Weights of a small transformer language model.
Training: a variant of Muon for these matrices, 430M tokens, 6554 steps.
Each number is 128 + 24 x the weight over its row's rms, rounded and kept within 0 to 255. Layers, rows and columns count from 0. Numbers have three digits each. The size before them is the row's rms in percent of the matrix's.

# layer 5 MLP down (transposed), 1792x448, rms 0.143, rows 394-408, columns 224-447
106:164090138130116092105129139070143169126134097098164144101094144090119155111107139104149104120114093128104124146154120145105129114146112108151108130127211161118168126145135148095090127083117136129080082093106123128105133147084138144090162127099125114081120113130125137128080149139099116180145127173145113162135178132105115155072095131080153108118121145100124133118134167104114106092140109133143113125145130112104145111123139074099142111127170123161095137150146144117109125101131139122158152135140137092141122108125113145167160099125155154152103179134132109121110138119143125123136090078103194132140162111066105120142134133147166151148107151152092118087154098145101150094133
101:167120116120154145099144090106142142137090106127117130116116122147133150123121149116157162149099119140130165165120135113148163096107134132127125126175167108140101136109184119137127148146123103116103119135130133186126150166135126104126119076125080098119134150104148131108112187157138134176137088091130113134081096142131149167113080083114144128116151140159126118129091151133097083114144115111160164091114204134141134066110153132114116159132166157116107148136091124115118145136109149181154138118155138093094127107135126121135098120135123170140100130124123174081148136146128122128166113086097100160084127108106124112165135141149132122102128168127132103128125119138122104114098
094:131120171084123119136093106118189161147148139098137145130154164146097141129115165104162078135124087149147128182098114092133142110099086110147154134108145159137132085107152127111143139135115129077151091144144132187081144117108111090127133130132130123106164155092106126151098163165112135185073131115142102145142120182098147119138093106128119092136126133114140135175112101124078102136084096117087111108116146146131117084142138194141130124109136198134091204132114126100143097137141109142130143151159176127129134109127147109126113109142147135104104085092135130148137141125096135110135141133151123120123137138137123117127148111115168106128115111134085127144139124160155136151083
090:129139133125124145108158120095141102124138135128154115121142102108153081107081128110125151124140107092107149109110126133127139100144169144129142121157106151111122131138127156142101135127114103093154097089132126118125128125132124132103148056115158138149086132177139158160143109139133168110117107138149103132173145129118141172134104107158124131114166162109115066125132156120151106098131110108151131145099160156109109138121125105143147112137142144102152090129099125122126132142097126077173151112165095121127107130180126101138141114138130138119138114129145137116104118139089143201120153090160158121143106131156093094095118152138134176130107111124131123143142151172144134168129
103:152184140100141117099133124093138141126111107151126125135146089144132139124130110159055093122108107166073125155135146172117123116166119145163110114144087083195077099115123134128114112105155136129102138135178118127141099166090119103111105096147095131139114108151130149094155103168112125111126137162164156123113101091107123122110104087098096137138134093069087120128179146153151100158173150145167167133147163121152133148137117138172070104105142101130118148153137084115101137057121170094106160131154104124160151122109160165127173166136112113114156122113107102141118137149171110137159116100138124159156125140134133104138115105151116145144122128069129121121161116141108069149157
098:130066133122124112115185128174137104095107133113126136080114128188148159123107123133129120137139152139103155122095088141134109117093123179127133100155157124160138147092112107129121130119159126129122134137096097162112114147092126146122085142152122137153143116152156086116084111103154159138150159135131068121155144087152120143089110139101135129106133106111086147118122109123128132124170177135137110135192128119120141130173102167124156134108156125138154143120116147202153120145114111130104150154138129119125183079132117150094158091137119109170161146139125129129165141165099105122136108152126116097091089119142148071108161125070076100142130112140111086144138132122106106139165
099:098110149066107129132135152157129127130087147136099135090117105113113116134120130092102112110152146115133125093172143142142082090131115145138180098164130135139130170099080119124152124112154139131135130168154109139154119100134130108106108121127126100131125134138123162161153152110138133133125107111162125111082141115177087173158134130149130143155117134146151085084132127153091117127142144152161062134168110099145152133120151136138133085138131127153112107155078128117157125115133138083094105105134141104110170081156154164127114149084089100123111089118138134131156100133119177107110120140117153130118161113113117105117100105140102122157097138080097134153156129088115114147122
096:138190127078102121152123129116161101097133095104123132157174140137087140127120116134190126134118113161110100140113116097160101152090132143176139139125110140148139078112156126104139057170124120162124147075132136137101090157153173124104158153131118120157124126127154172136083152149157174159110123119121147155101144134125176136099186142157121163148094133132143139119092054150098094113152132147137159120083122121111150097102136102144165151123144151116119144119135179097135135117122112137126154140108119137096126157130100142129144127099129120148139138154165159103144175162069096156159171103114098127153098157114151134124150117141162131168158090124159140090160144139117133066118
103:136127121146119170097111117121103129118122144134132107131174116144141116095097106137126153115128098114132084126089117138092107136127137103123148138140128083099114149120149119087135141130107148152121124152123123141133059139159095152151088139120176130122121129104103107116173143132115149138096120096113120124158077126116176114172123135150155145182118146158136118125158091141144105127135107112127159155174095090094181164134146137117158109156109110117122124127107167140134123174124145115168119097140138130155157101114126167146122134144137144087121152146120094098090148089148147089143140124095090118095073090153154144103153080129175168151103146064106155096131127132107155151133
102:157128105087137105141151083158139137125132121145111133130143125095082109128069157122137129118134083129128113097073128143122117125107124097167167160121105149182083101123092147134154108105095148140137160128166153154125168162129118142148123132106138129107083122115157121105108111131116096161161107092156130096177114180118082123113116098127101104151112080112133098129121164131138151100130116129136118158102153142136148140177097104117146147096123157173162118158100127160109097145147143147108088156125139152135103132098146130164123169131135145128134118164093124149144137135157141141133153102105141142138128113092108127082145137131135156116128151136147157106179143115136098152135
096:128145143142122116073101153113115112129098125126151124132139163097108111136153133120103120096139121106136154087142152116112122140156134134129161097108144087153143107142133145115153082139153146113149157133167132168196111173098106117127090123149124148119153082117158071071122148132136165151119163157132097158142103109137115094126113188042120123139137113166145133140104113181132140130131124171129135135188143141154153099152149154064124123074127141134101123148140112158119107102113148114101184127138124113143126128147128141142087122133114080131114082121106052155141103149142175113115166146116156159118090121124131129101111140137108112101135134121125117115147178176158135109131
103:118114141133126145140161155134087195154158155069122071123128114074117131108107141107133187148093107105159164149153118133104127115137138112111133117158113119110119134121144136141111098120149128128126159116124153109153083138143130121161118057092129158141156145100116110187127177127107096170096139136183149115086150144109112102096129145107125114174099109138095119123124099117116159081149153113097118155117113124115142114147096127120145104110156106120131175120141181145133126118107125105150132129140140134165110118098138112134102113091140178121132137130130155097115145096141132137114120112160146143148178118154109106113114143092127146103134128119135135148134127108216115109115
097:088117106114114127145126179104136130128114154148122181127143111131153170120131118097131093151125138149175154057112119131140137089172098110099148128115172112156132116106123121159124126121126111193147113128136136102167123126109092155138146141151137107140132123128141125157118123138112143098150134118109132104128118119157090093107167111133102123165115143141145132132145100101122128164143139101116088077150102153116112120101114156127124127141171109147163122095129096125091149117135092140155152154136093135125137097097125112148195052153117101159117135134125138113105154116147104160140131139125157167114160112180101157125107068139111125144110108153113150142124099119122140114123
107:119148079131116112112126104086146148141142146075142114137109168116115121132124146140093179123170106142163120148117128096107093179134151112157109149121162095124122114161142116110088146105137150080100161121076138096106066122147120166141158121112130125088082133135122115128147169145149060113110148129137107126113138162133144114123136111111125086135092123134125140112175112133147138155142123134131151107149106104104138152139108147138154151138123144148147122167163088105160100107124130128169106116081146149145104131137155096137138129146142102138121121167153108151118190145162119138131133159173129166138057164119113123155135138101161147122130134129122109114136138154130059130129
098:151122145151098111133143155164188177113152133148119103135135145155091149136141112098147095156119155136110102133119137142127137158117121132132125205122185117122176123114104148134104129126154132141126114138155110171160100148094109117142129118134113141170118118193156115111108186177107109130108122114137182149175154105101163108123143129121137157133117125131168139139117111126161132121117101157142120131121088139131092123171145135129127112121124098107137113170132116114158125129091103101122095136130110088062135102165121127133100155132115109137134129103109138122145151121136100135085156138144125114122162165149136099106120132103141145160113155147105130126157117093155149120134
# layer 5 MLP up, 1792x448, rms 0.162, rows 395-408, columns 224-447
100:125128128098091143119100136157106118142137150119099123166117114124106100121162103127091132139111103134131096166109166089124157100088141133128113112146172140135123146094118098124125115110122136084138119117087122110103107154163156106137176125126101103142168128122133101160154128114165115149130124109137137122130131112181105113152154087139116130101159128099124102069082109134107111137087088129140094145091140108111102179066166151114158138147094150137113143139124148126114104091127141170134087134164132154100130118110173107132122136098173125080132118095102141127171152098134149112085135127144123116122129137111149115162137100132114112141145101117198118119100120138145118153113
095:132149115134118131120120108125133152134167172114131129132140103146142128109148133059164125134161109125145091166112168130147125122141105117114116117144138082102148144140130104140104101108142125110156072171105160119121154111148147110146138107118147146117168146139090110129125103135134098097131132117144100131125116152110136169142115103118104168129070139152147100115146183154151149127152113129127124117152077134157123155090177155148107084137119120100110094120133120122090115167086104193118134112065120122102129107146115163124128114143121150144138106118139127084118106097155122113160168128120142135088110124147117130103085097144135064090156084099182143100147132145099104106123
093:118152133104107168153141171148068090141095092104087107126115189143081140149153145106106096096130157115167147138097113148086136159157133130128108117118129141107125114134107119102148149086148168116088108132147177149102093160117105129116124157150136134170130090130137105135128100116122134108146106120124106118121113131177149123131181143127099111140148144108159184111141106123126101118116138132151115143151105150102099128129121101104108108137139151098135138104140131096137141112117118080168109136121127123143136138114125108118105087122148116141109167108137131176109143160096154088171083152135136132139152138115149128134142135158156117093115116128084126155156089077102117116134
096:153133116122108166087150139111128141092126081121127078151164118116121121149149125074163182125118084120132152145116134135142151127156150166149110133138136134122129198170107107117146129131107123087141136150127143111170164119160126144156125156121118153128118088114137086083141140096128119154165113129141101169108140132127135134095140110107107142148155142127134126142135120143129175100137148128142115140118112135129099153148115132111122134097155121111160113100124167138093126150163115139136164138124138104125132078112151115157125127111107148168142135099106150101121142133156124154110163113135111114074112134186155119099138130125168120165109094177120094147124165114105157086120
101:185164122176139124166139131071124160092141074137133145113137168146117114131077115153111126146141053151149053143117144133145109143183129123149121106130123098134106111141130158146136119097153122133100152144141117151080126126122142125134135150166097132165163137155115125115119128144117081110130112133133138105133138095110164118091137155160128099150133106094128137138119097110077117147100158151148126115153156096155162137153121150145122142111138103132143166140111128154173177160108128147136142128097139122103146111075119144065129157116130140123145117146149124157131150161116099120127120128170115128122167167107137123159132161097122086153136127125118125144102156118105119134138
100:105124110122163091136121099155118175102134108102120104103085144099161143142125082145129134084150107137155115156109146135125135123123120147104126109129129124115118109138094165081165116127141108132123136123115143122134130116141107121148117135124119081116178150136114134152110144123150158138130113115097153180138101177149166158137077130108116155159131157099123080131183142176141113116141178124116142127125094129127135148082089137081141124127164121133131114149093114147147139108133129135134140131179121125061109138137090144105141135132096141135094147103161117111127100132113112154135127123139146155095092136148152146154141102130156114139148184125151113094111153090197088110140
096:079122095125135102127140120147110166141149167116144151116136149134135132156085076141112096141151140094130137088120117145092120102138177160130144109109146147152118147147112129084198086118134138145101096154101089141158160132152100111131109109132102162181129109104116118138104150133096067134135089069142147124151139132110166065135115111127120162138147134149118176100159144117125097076123152113118121088123138101134106141138153122131133166120158132161177154127090093078137166145154122152124113139091089152131128116136147132111058128156114111149124173126139106191085122150151193176143145124163136114103138091105149121137147115158089135125144145115140093051156116090088151121153
100:131111112169110160159077119078127119113120120124147119087137093166156155129131146106144109145141127150141114131135114100162091115131142114175114128141171140146130132109132162130141156097088096087161174104100163134126122139125152132105152124124125138115142080133180089130141113138156112088127080123129098121134149140139139119146111131103123126167119103137126165096132151084094186111102112145167136149119151118118149135082127116133148121102158165135116124149086110122173102150125144149110143117104152152188112140117111147161107068133138096109114159144146133153100153120118100127130134084156159097157112139163126157119139122177167105144144147140101111087139083158131128119112
095:114121134142139114120142127132128114138099166087097131121108163136155147133116175098111154145116084117128138134105098113078139129128115141135108137143127157145090132136094091113144138116137162148106095127105156106154147106149155135105084122110109125105105089150099142135115124114131153137121110127137137114147132137120158174121111095183124088113144127131117105101139124127124148111095140093104121139095115152086104136138145155192146142085142156111125046115124164113111122101104169161111090123148153107104156149117129097122125160091128139128137159147099117164132199132107148128131111120137145098114082163111145122085132119080118129168119094135097138121180152129089154151162
098:129144157132160124148146134110131106136135144152095141110086098142163108145150167100133055163122130135138110128115127134100155164102145132127109101107118059133114154097114155112135117143158121162144129121150148145116147097133155181130096146142092123183108168111133171142107112138124110113162134101096116136135094144136156131124118206127140120154108141143122097136111111104137129135113064092122124113093141139094142109096106128106114116133159156128132130135099115083159105111134117116105113114123157134111118205130084111124139137130113159144100112114113131132089108116164117151089106147150150122138134188085133111158089124120102099136152107143100155106147180141118120081123
102:099112131129137093154160107186145100117103143132138153122089125132149081087096104104125120154147084157092095114128134100068123105120121135130150160136098123124139123077130142178135118066151120115139112109140085107088156178109128128159117131105108127125095104155088131145098152137132167134170121168097118123167173134113119140108130144124139170148106122108140135106121127153148124135128113145132168114121096158154080135118141096120128124139128133160178118134096122125101114108164120138139124181172130110153118094096105112107153133092103127125116155132126116132124115132138174124142091119127093100156148176148134152103122126116183139111161104116166105137092116153135130174092
101:142123122139165089131143126127121086178088126133091099124165125114107113144123123122108115071145118124105145116072099122149115112131120111124132114147160115130157120121101156115113121120119184164132082146111121142148164153117115108133112135114109109156107182166106107097129134111129131159131163117124129049144122176153117142129145133109136143112152146153140106103147107141129154124124102123158200119151152143125129138107134140137109166132118139084109133086086093123148107156159106107108120148109081138130118165139162166126135135111187184103139116137184122119108109117153116125135143129100164144120096153131116096156137139161111143149116115124125135139135174144117120140100
109:105109155154109168152087126085120118193117142156113103121099095152123159130140138111130122108128133111136115064084129160145138156164147136133114133119121141133150126105141118143124116152137137092136105140144135118121110130125138164163137130071097158106137119087126131111144083112106139131118140107137158127113151123140120146097108132095134109149133164122125142118112148124074162119123159125110109137171144158240104172133150106110140172162173124076122143133099124144101128121116143184137122141113149175110164123109106118137156122098109136121132104103117115154156129090133135090078132117145164126124125100152143139147142118099113127112195136138153129117149134174101110118088
098:146104121104162179102148108088104101136167085133129120125160134126142070116111118102116130142103159103098131090105117139167136160158129112148146108125119105121138096139118108158151134115136112134118203090124102115128096120160107116095142178102179133130130089109146173159134145161118143145152123143089105067082122137164129160134117130135108152114163142144141075088114140078110129118144156158122092127096130100133167143087132151145094127159109091143150111100114132114173163139129104131169148159092139124115104150110116152156146167128145152144137138129133093119116040129088126178091110143125123120141095083185138113153086114110126114155106125096130126101123118104156111142127